config = dict(
    d_mlp=1344,
    vocab_size=8192,
    norm_eps=1e-05,
    rope_base=1340.0,
    parallel_block=False,
    extras=['local attention windows', 'gated attention', 'learned residual scales'],
    init='trunc',
    lr=0.00194,
    lr_head=0.00451,
    warmup_steps=0,
    z_loss=1e-05,
)
Each number is 50 + 10 x the weight over the matrix's rms, rounded and kept within 0 to 99. Layers, rows and columns count from 0.

# layer 4 MLP up, 1344x512, rms 0.0939, rows 401-409, columns 256-383
44 57 52 48 48 36 58 50 43 59 49 54 45 46 41 54 46 52 62 45 39 39 46 59 39 29 46 48 60 49 51 41 46 48 47 39 49 56 53 33 44 32 47 54 45 22 36 46 36 68 44 52 82 48 50 65 50 49 60 53 42 58 32 40 68 28 64 42 57 46 56 52 54 44 40 47 46 60 39 45 57 58 51 52 56 52 66 33 33 32 46 64 44 59 60 33 63 51 60 63 41 46 50 56 50 61 48 51 59 49 75 46 39 53 45 59 57 53 39 52 52 52 56 50 50 72 54 40
38 69 48 66 53 55 42 53 57 35 59 55 57 50 63 65 30 44 36 41 60 40 45 48 53 68 56 38 62 59 41 25 60 61 55 45 42 39 67 47 33 53 62 33 44 47 45 52 48 42 50 53 69 49 45 63 62 49 35 59 51 64 49 64 63 59 44 37 44 59 44 38 34 60 61 51 67 56 48 55 45 59 50 59 63 54 34 63 57 53 37 48 50 61 63 56 45 59 38 62 57 44 43 61 60 45 39 45 40 40 54 55 67 42 42 46 42 29 42 38 55 57 46 46 43 36 51 46
44 53 37 43 55 47 53 31 60 45 44 42 46 65 53 41 58 52 60 49 58 60 34 38 52 44 51 52 41 48 56 45 54 41 58 36 47 55 50 44 45 41 37 47 40 52 48 41 36 48 55 67 46 63 52 47 53 37 52 49 50 62 38 63 54 72 58 64 54 45 71 47 45 47 55 46 56 51 53 58 53 48 69 67 38 53 38 52 52 44 49 56 34 53 55 65 63 54 46 49 45 69 44 53 44 33 55 38 49 42 40 53 54 44 40 54 57 39 69 49 27 48 33 66 61 57 42 45
54 38 41 36 50 53 59 27 59 52 46 57 50 47 47 45 62 58 55 43 55 45 50 28 40 55 58 53 63 54 32 45 62 57 58 60 33 56 59 53 38 48 54 64 39 57 53 41 36 50 61 47 55 57 32 46 56 48 53 52 41 54 30 44 43 75 69 58 71 41 53 52 35 49 46 50 35 58 39 56 48 49 55 68 49 61 44 69 54 54 45 44 40 43 46 52 50 67 34 58 50 65 70 57 58 46 42 48 69 53 47 52 54 63 45 56 53 42 32 52 40 53 26 43 36 52 49 59
58 54 52 46 41 40 58 54 47 57 55 35 46 55 49 64 48 48 54 55 51 57 47 49 59 56 41 59 61 53 51 39 42 38 51 63 59 32 61 47 43 59 44 40 63 44 48 56 42 51 47 71 49 42 42 61 51 70 41 51 45 49 68 40 62 61 58 19 43 55 43 31 60 44 46 51 53 26 46 51 51 57 31 66 57 48 48 35 63 44 60 64 73 45 51 53 36 41 43 52 59 58 48 55 62 55 48 59 50 41 47 64 54 52 63 27 46 44 36 49 48 59 49 43 49 59 64 62
64 50 59 46 63 69 41 59 52 42 46 61 42 39 55 64 52 62 70 42 44 42 50 55 50 47 46 51 45 45 32 57 48 46 49 28 39 50 33 51 52 46 67 47 48 49 33 53 27 45 42 48 66 49 45 56 66 45 34 43 27 32 64 41 45 54 57 66 41 37 41 43 61 74 41 46 49 64 51 62 52 38 55 39 54 47 36 73 62 36 62 52 36 44 46 39 49 62 45 68 71 49 50 50 49 35 46 27 60 44 48 69 39 63 49 47 57 58 37 52 51 32 45 50 56 46 46 51
53 70 45 44 46 52 43 62 56 51 57 29 54 52 48 53 65 43 51 59 57 46 58 56 59 45 31 37 48 62 44 61 50 65 57 36 48 62 39 45 54 60 41 51 43 41 55 51 41 47 37 59 54 57 28 54 59 53 41 27 42 58 56 51 48 46 42 39 49 55 47 47 57 52 51 47 32 34 71 59 43 45 33 65 43 56 38 45 40 50 52 57 36 36 50 54 59 65 39 46 39 43 64 54 63 49 44 61 48 39 69 45 52 33 45 45 67 52 55 45 53 30 38 50 45 52 44 50
28 63 48 37 66 58 43 43 51 36 47 58 45 46 44 49 61 51 46 56 39 47 31 41 43 45 29 50 49 55 57 48 67 42 56 58 55 61 42 46 67 58 58 50 52 55 65 30 60 47 54 49 50 43 51 48 55 58 55 42 58 60 44 44 31 37 63 53 47 50 58 62 52 35 57 39 58 52 67 45 49 42 47 42 54 65 57 40 37 40 40 63 51 53 54 51 62 71 70 48 58 77 69 66 44 58 51 43 44 48 64 63 51 55 45 76 73 52 44 47 64 47 64 58 39 47 59 37
28 56 46 44 53 69 52 38 59 56 40 53 35 68 58 43 66 53 67 42 49 43 46 49 50 58 53 52 59 55 45 38 47 55 54 41 37 44 38 56 42 72 41 51 55 51 44 54 40 38 52 60 71 62 48 47 48 51 40 54 34 37 53 52 47 63 45 64 47 35 38 42 49 57 50 59 50 46 57 36 53 46 60 38 38 53 35 53 42 54 65 65 37 60 49 58 56 65 52 46 65 37 57 62 42 52 42 50 31 61 52 23 43 52 54 45 43 36 48 46 48 58 42 59 33 42 33 39
# layer 4 MLP down (transposed), 1344x512, rms 0.0891, rows 401-409, columns 256-383
57 68 51 37 39 60 55 43 40 36 47 34 62 53 47 42 39 51 35 58 44 52 36 38 48 60 46 73 64 48 44 51 31 35 49 50 43 36 55 41 51 45 47 39 58 56 39 66 46 54 63 45 42 46 53 49 40 54 42 46 35 50 62 68 48 43 68 38 63 40 33 36 50 63 56 44 41 51 63 50 53 33 49 39 40 46 46 61 58 37 48 40 55 55 44 47 41 29 42 58 45 40 55 35 61 55 50 59 55 45 47 60 57 37 51 45 67 54 78 43 28 57 48 56 62 45 47 54
37 44 44 36 49 41 41 58 27 52 38 49 41 47 37 24 44 60 48 46 50 57 50 41 51 67 50 53 38 52 42 50 54 77 47 34 59 59 60 75 42 63 64 36 45 45 43 56 62 57 51 46 43 45 69 44 52 45 69 57 47 46 45 37 54 61 49 62 54 44 61 50 46 37 49 49 39 48 47 53 42 43 45 46 59 42 42 46 55 69 56 39 43 45 55 52 44 57 72 59 54 46 48 65 34 51 53 49 45 55 60 46 55 50 43 49 42 48 62 59 58 48 38 39 46 69 47 48
44 46 50 48 41 43 46 46 45 46 52 57 62 60 35 45 47 61 52 57 44 57 60 50 56 45 55 50 36 54 54 44 62 67 52 60 49 53 45 72 36 57 50 45 52 55 52 49 52 62 50 44 67 35 42 42 55 52 38 42 70 50 53 51 41 54 61 52 60 56 44 53 52 66 35 40 44 53 42 57 37 46 62 41 53 35 56 32 35 36 69 45 40 47 46 58 36 51 51 45 75 42 49 63 51 41 64 58 53 55 40 48 51 59 52 54 54 57 60 38 52 69 57 53 42 56 43 30
43 52 56 39 36 49 66 44 24 54 52 50 55 63 46 46 57 49 50 64 52 66 42 53 43 56 49 40 63 46 43 56 43 46 82 32 66 32 57 50 65 33 50 74 30 69 43 46 34 65 62 46 65 45 53 36 54 53 61 59 48 53 41 59 48 53 42 51 50 31 47 43 40 61 49 56 46 29 64 70 35 61 53 51 39 55 47 59 69 51 58 52 64 44 58 47 52 63 40 59 35 52 43 51 47 58 53 46 67 46 48 49 50 46 47 35 55 61 22 33 68 58 61 65 58 47 49 48
46 55 67 55 28 52 56 58 43 51 45 55 31 54 60 40 53 46 59 50 47 49 48 35 40 51 55 58 32 63 40 70 49 48 51 52 56 51 52 47 44 62 45 55 57 58 47 55 52 51 47 26 58 48 58 45 51 50 47 72 40 51 72 48 42 59 43 76 49 28 52 55 36 56 57 53 49 54 55 59 48 52 48 67 51 67 42 21 43 42 45 54 60 73 55 49 59 48 31 64 54 52 62 51 46 53 51 46 62 63 42 62 62 58 51 32 64 47 48 43 62 49 59 52 50 55 71 37
41 60 63 71 38 54 54 45 25 43 42 59 51 61 37 67 43 48 48 54 45 59 44 57 49 43 54 38 57 69 55 40 51 50 57 43 62 49 36 52 48 52 52 44 53 35 34 48 65 57 48 44 47 59 55 57 53 55 41 57 49 49 47 50 43 63 54 48 53 41 63 32 52 48 63 37 50 48 50 38 38 52 58 46 44 49 35 58 56 52 58 75 34 46 59 58 34 47 44 44 42 53 52 44 27 57 45 37 53 56 43 45 50 52 60 40 61 48 63 65 45 58 47 52 35 65 52 50
41 43 46 55 44 57 52 41 54 53 50 63 57 64 33 46 28 47 45 30 39 44 44 66 53 58 43 55 54 58 40 52 34 49 54 56 40 47 48 54 69 45 35 58 53 56 65 27 59 54 45 41 58 46 46 53 50 36 54 40 52 37 50 40 64 33 41 54 50 49 62 43 48 39 45 62 55 46 50 40 50 60 36 37 34 45 59 70 46 38 52 49 49 59 47 50 52 46 49 40 69 53 47 53 54 52 44 34 54 51 64 64 54 47 55 40 56 62 46 57 62 43 52 73 39 52 28 56
53 51 38 42 58 49 42 54 62 53 58 62 66 51 43 48 48 55 36 62 40 41 45 59 54 49 61 48 51 43 67 67 51 34 67 44 54 45 58 43 46 37 55 28 42 54 63 38 61 51 47 51 63 41 49 63 44 46 37 51 50 40 45 57 52 64 44 31 34 50 68 39 41 66 46 31 81 65 51 45 46 49 50 50 65 52 44 62 57 37 63 56 55 70 25 57 51 54 53 43 50 45 46 66 39 50 65 31 58 51 52 43 61 57 51 43 46 53 49 44 59 61 52 48 23 42 51 40
50 50 44 40 50 58 50 35 68 47 43 45 46 47 49 44 49 43 51 57 36 33 68 54 44 37 35 56 29 60 78 40 50 43 59 57 47 48 59 51 46 53 62 69 53 49 36 52 50 59 47 39 42 46 33 53 54 57 67 41 49 37 65 48 53 50 28 40 42 48 57 49 55 44 56 47 50 48 48 59 58 38 42 47 32 52 35 57 53 47 30 50 56 55 63 40 40 48 48 61 45 37 60 48 55 57 55 35 56 41 52 77 47 40 35 59 56 52 54 37 43 51 44 51 68 41 64 57
# layer 4 MLP gate, 1344x512, rms 0.0939, rows 402-409, columns 256-383
56 55 54 51 55 48 71 67 56 39 43 74 51 57 63 33 57 63 49 41 39 64 67 39 51 58 47 36 60 51 49 53 64 56 48 47 53 40 41 55 45 31 41 46 42 49 46 62 57 58 53 59 53 52 53 59 52 46 48 49 35 25 69 45 44 55 37 52 66 57 53 45 58 44 36 56 41 45 60 52 51 43 49 42 60 36 34 30 28 65 51 40 63 49 38 55 53 40 42 54 54 55 50 52 67 46 40 46 61 45 47 43 51 54 38 65 70 56 60 42 52 63 42 54 78 44 58 52
50 50 59 33 44 74 61 54 61 64 46 63 62 25 69 53 35 40 49 40 51 48 41 53 33 41 45 51 32 43 55 44 41 43 56 31 39 43 55 41 55 39 55 66 56 53 62 46 44 37 39 37 59 44 43 29 48 40 40 38 49 48 34 50 35 44 33 57 36 47 69 71 61 59 55 43 47 54 68 50 55 46 58 59 41 55 61 43 41 64 48 52 53 74 47 60 56 45 44 60 34 44 48 62 62 50 46 42 45 64 54 48 65 46 48 39 60 65 60 37 43 41 55 64 64 51 63 53
32 54 48 46 43 63 62 36 58 55 52 59 48 57 50 69 44 52 53 59 67 47 48 45 30 46 35 48 51 78 44 55 46 29 42 55 41 67 45 36 51 45 42 67 43 55 57 42 29 42 30 44 54 65 29 55 41 54 72 56 51 50 56 47 51 56 65 67 44 52 66 51 36 46 52 64 64 54 57 52 43 48 39 51 53 52 53 59 71 33 53 68 35 43 32 52 50 53 51 54 53 57 44 56 56 60 49 40 69 46 46 63 42 49 53 60 45 48 53 49 22 61 29 36 27 46 45 47
52 53 50 57 47 42 36 41 51 48 51 59 58 27 51 42 32 53 42 49 59 50 32 51 71 52 51 44 55 53 60 51 44 45 64 62 49 39 49 62 69 53 51 32 54 39 77 50 50 46 55 66 39 57 40 57 37 57 45 41 53 54 45 37 58 42 60 45 53 46 34 39 37 55 48 42 46 45 47 44 51 55 47 61 61 62 40 45 51 44 59 44 62 42 50 45 43 56 55 48 54 49 45 42 58 37 47 55 66 48 69 63 62 48 63 39 44 59 68 79 48 36 43 44 68 40 25 44
58 37 45 56 54 53 48 46 50 55 48 50 49 58 44 69 60 49 58 54 55 54 63 40 60 78 53 54 55 39 57 53 66 54 51 53 40 59 45 45 43 49 48 55 44 49 58 71 48 44 41 54 53 63 51 61 68 60 39 48 52 52 57 59 27 51 45 51 39 58 62 59 57 52 54 35 55 53 33 61 47 47 55 68 53 40 48 47 42 43 62 37 38 37 56 31 56 54 70 59 58 39 64 70 29 41 38 38 46 36 65 63 54 38 66 60 51 39 41 56 39 40 45 41 51 51 54 50
42 38 36 37 63 48 55 51 27 50 58 50 57 50 44 45 53 49 45 43 52 67 52 48 59 45 33 45 73 44 60 40 45 56 47 45 60 56 47 58 47 62 46 64 48 37 46 38 47 53 36 58 57 73 49 53 38 26 64 34 38 34 46 54 51 51 48 57 53 62 60 64 47 27 30 45 44 26 41 57 46 61 69 39 35 44 46 68 41 43 78 38 37 65 49 45 47 52 44 60 52 68 54 46 54 51 40 62 48 64 42 57 41 34 62 60 37 48 40 34 47 45 52 67 49 59 46 56
61 56 52 55 38 48 43 67 62 49 50 52 41 39 35 56 39 50 47 43 46 55 62 57 43 74 65 59 32 35 60 54 50 49 64 34 52 64 52 62 42 25 54 62 45 39 57 45 40 42 59 52 58 51 43 43 49 58 41 53 51 34 41 44 60 36 33 59 54 58 55 51 64 48 42 42 43 52 62 57 46 53 55 42 42 38 47 53 68 47 67 55 47 49 47 48 26 40 37 41 40 50 54 61 53 61 47 49 60 58 59 61 35 58 54 39 34 47 63 40 38 53 63 51 42 39 30 35
48 29 51 53 57 49 39 56 53 60 52 51 56 53 51 57 83 47 54 51 39 38 61 51 38 44 62 54 31 63 30 54 41 53 47 40 41 42 61 52 60 47 57 58 37 69 53 51 47 40 41 56 51 42 28 30 68 53 63 40 43 44 43 59 67 57 60 64 61 52 70 49 42 56 53 49 41 38 63 49 37 53 46 55 35 44 67 69 56 44 60 48 57 41 45 60 42 36 52 47 56 54 35 39 52 51 68 29 46 44 63 53 48 48 54 56 51 45 59 58 47 61 36 55 36 52 61 52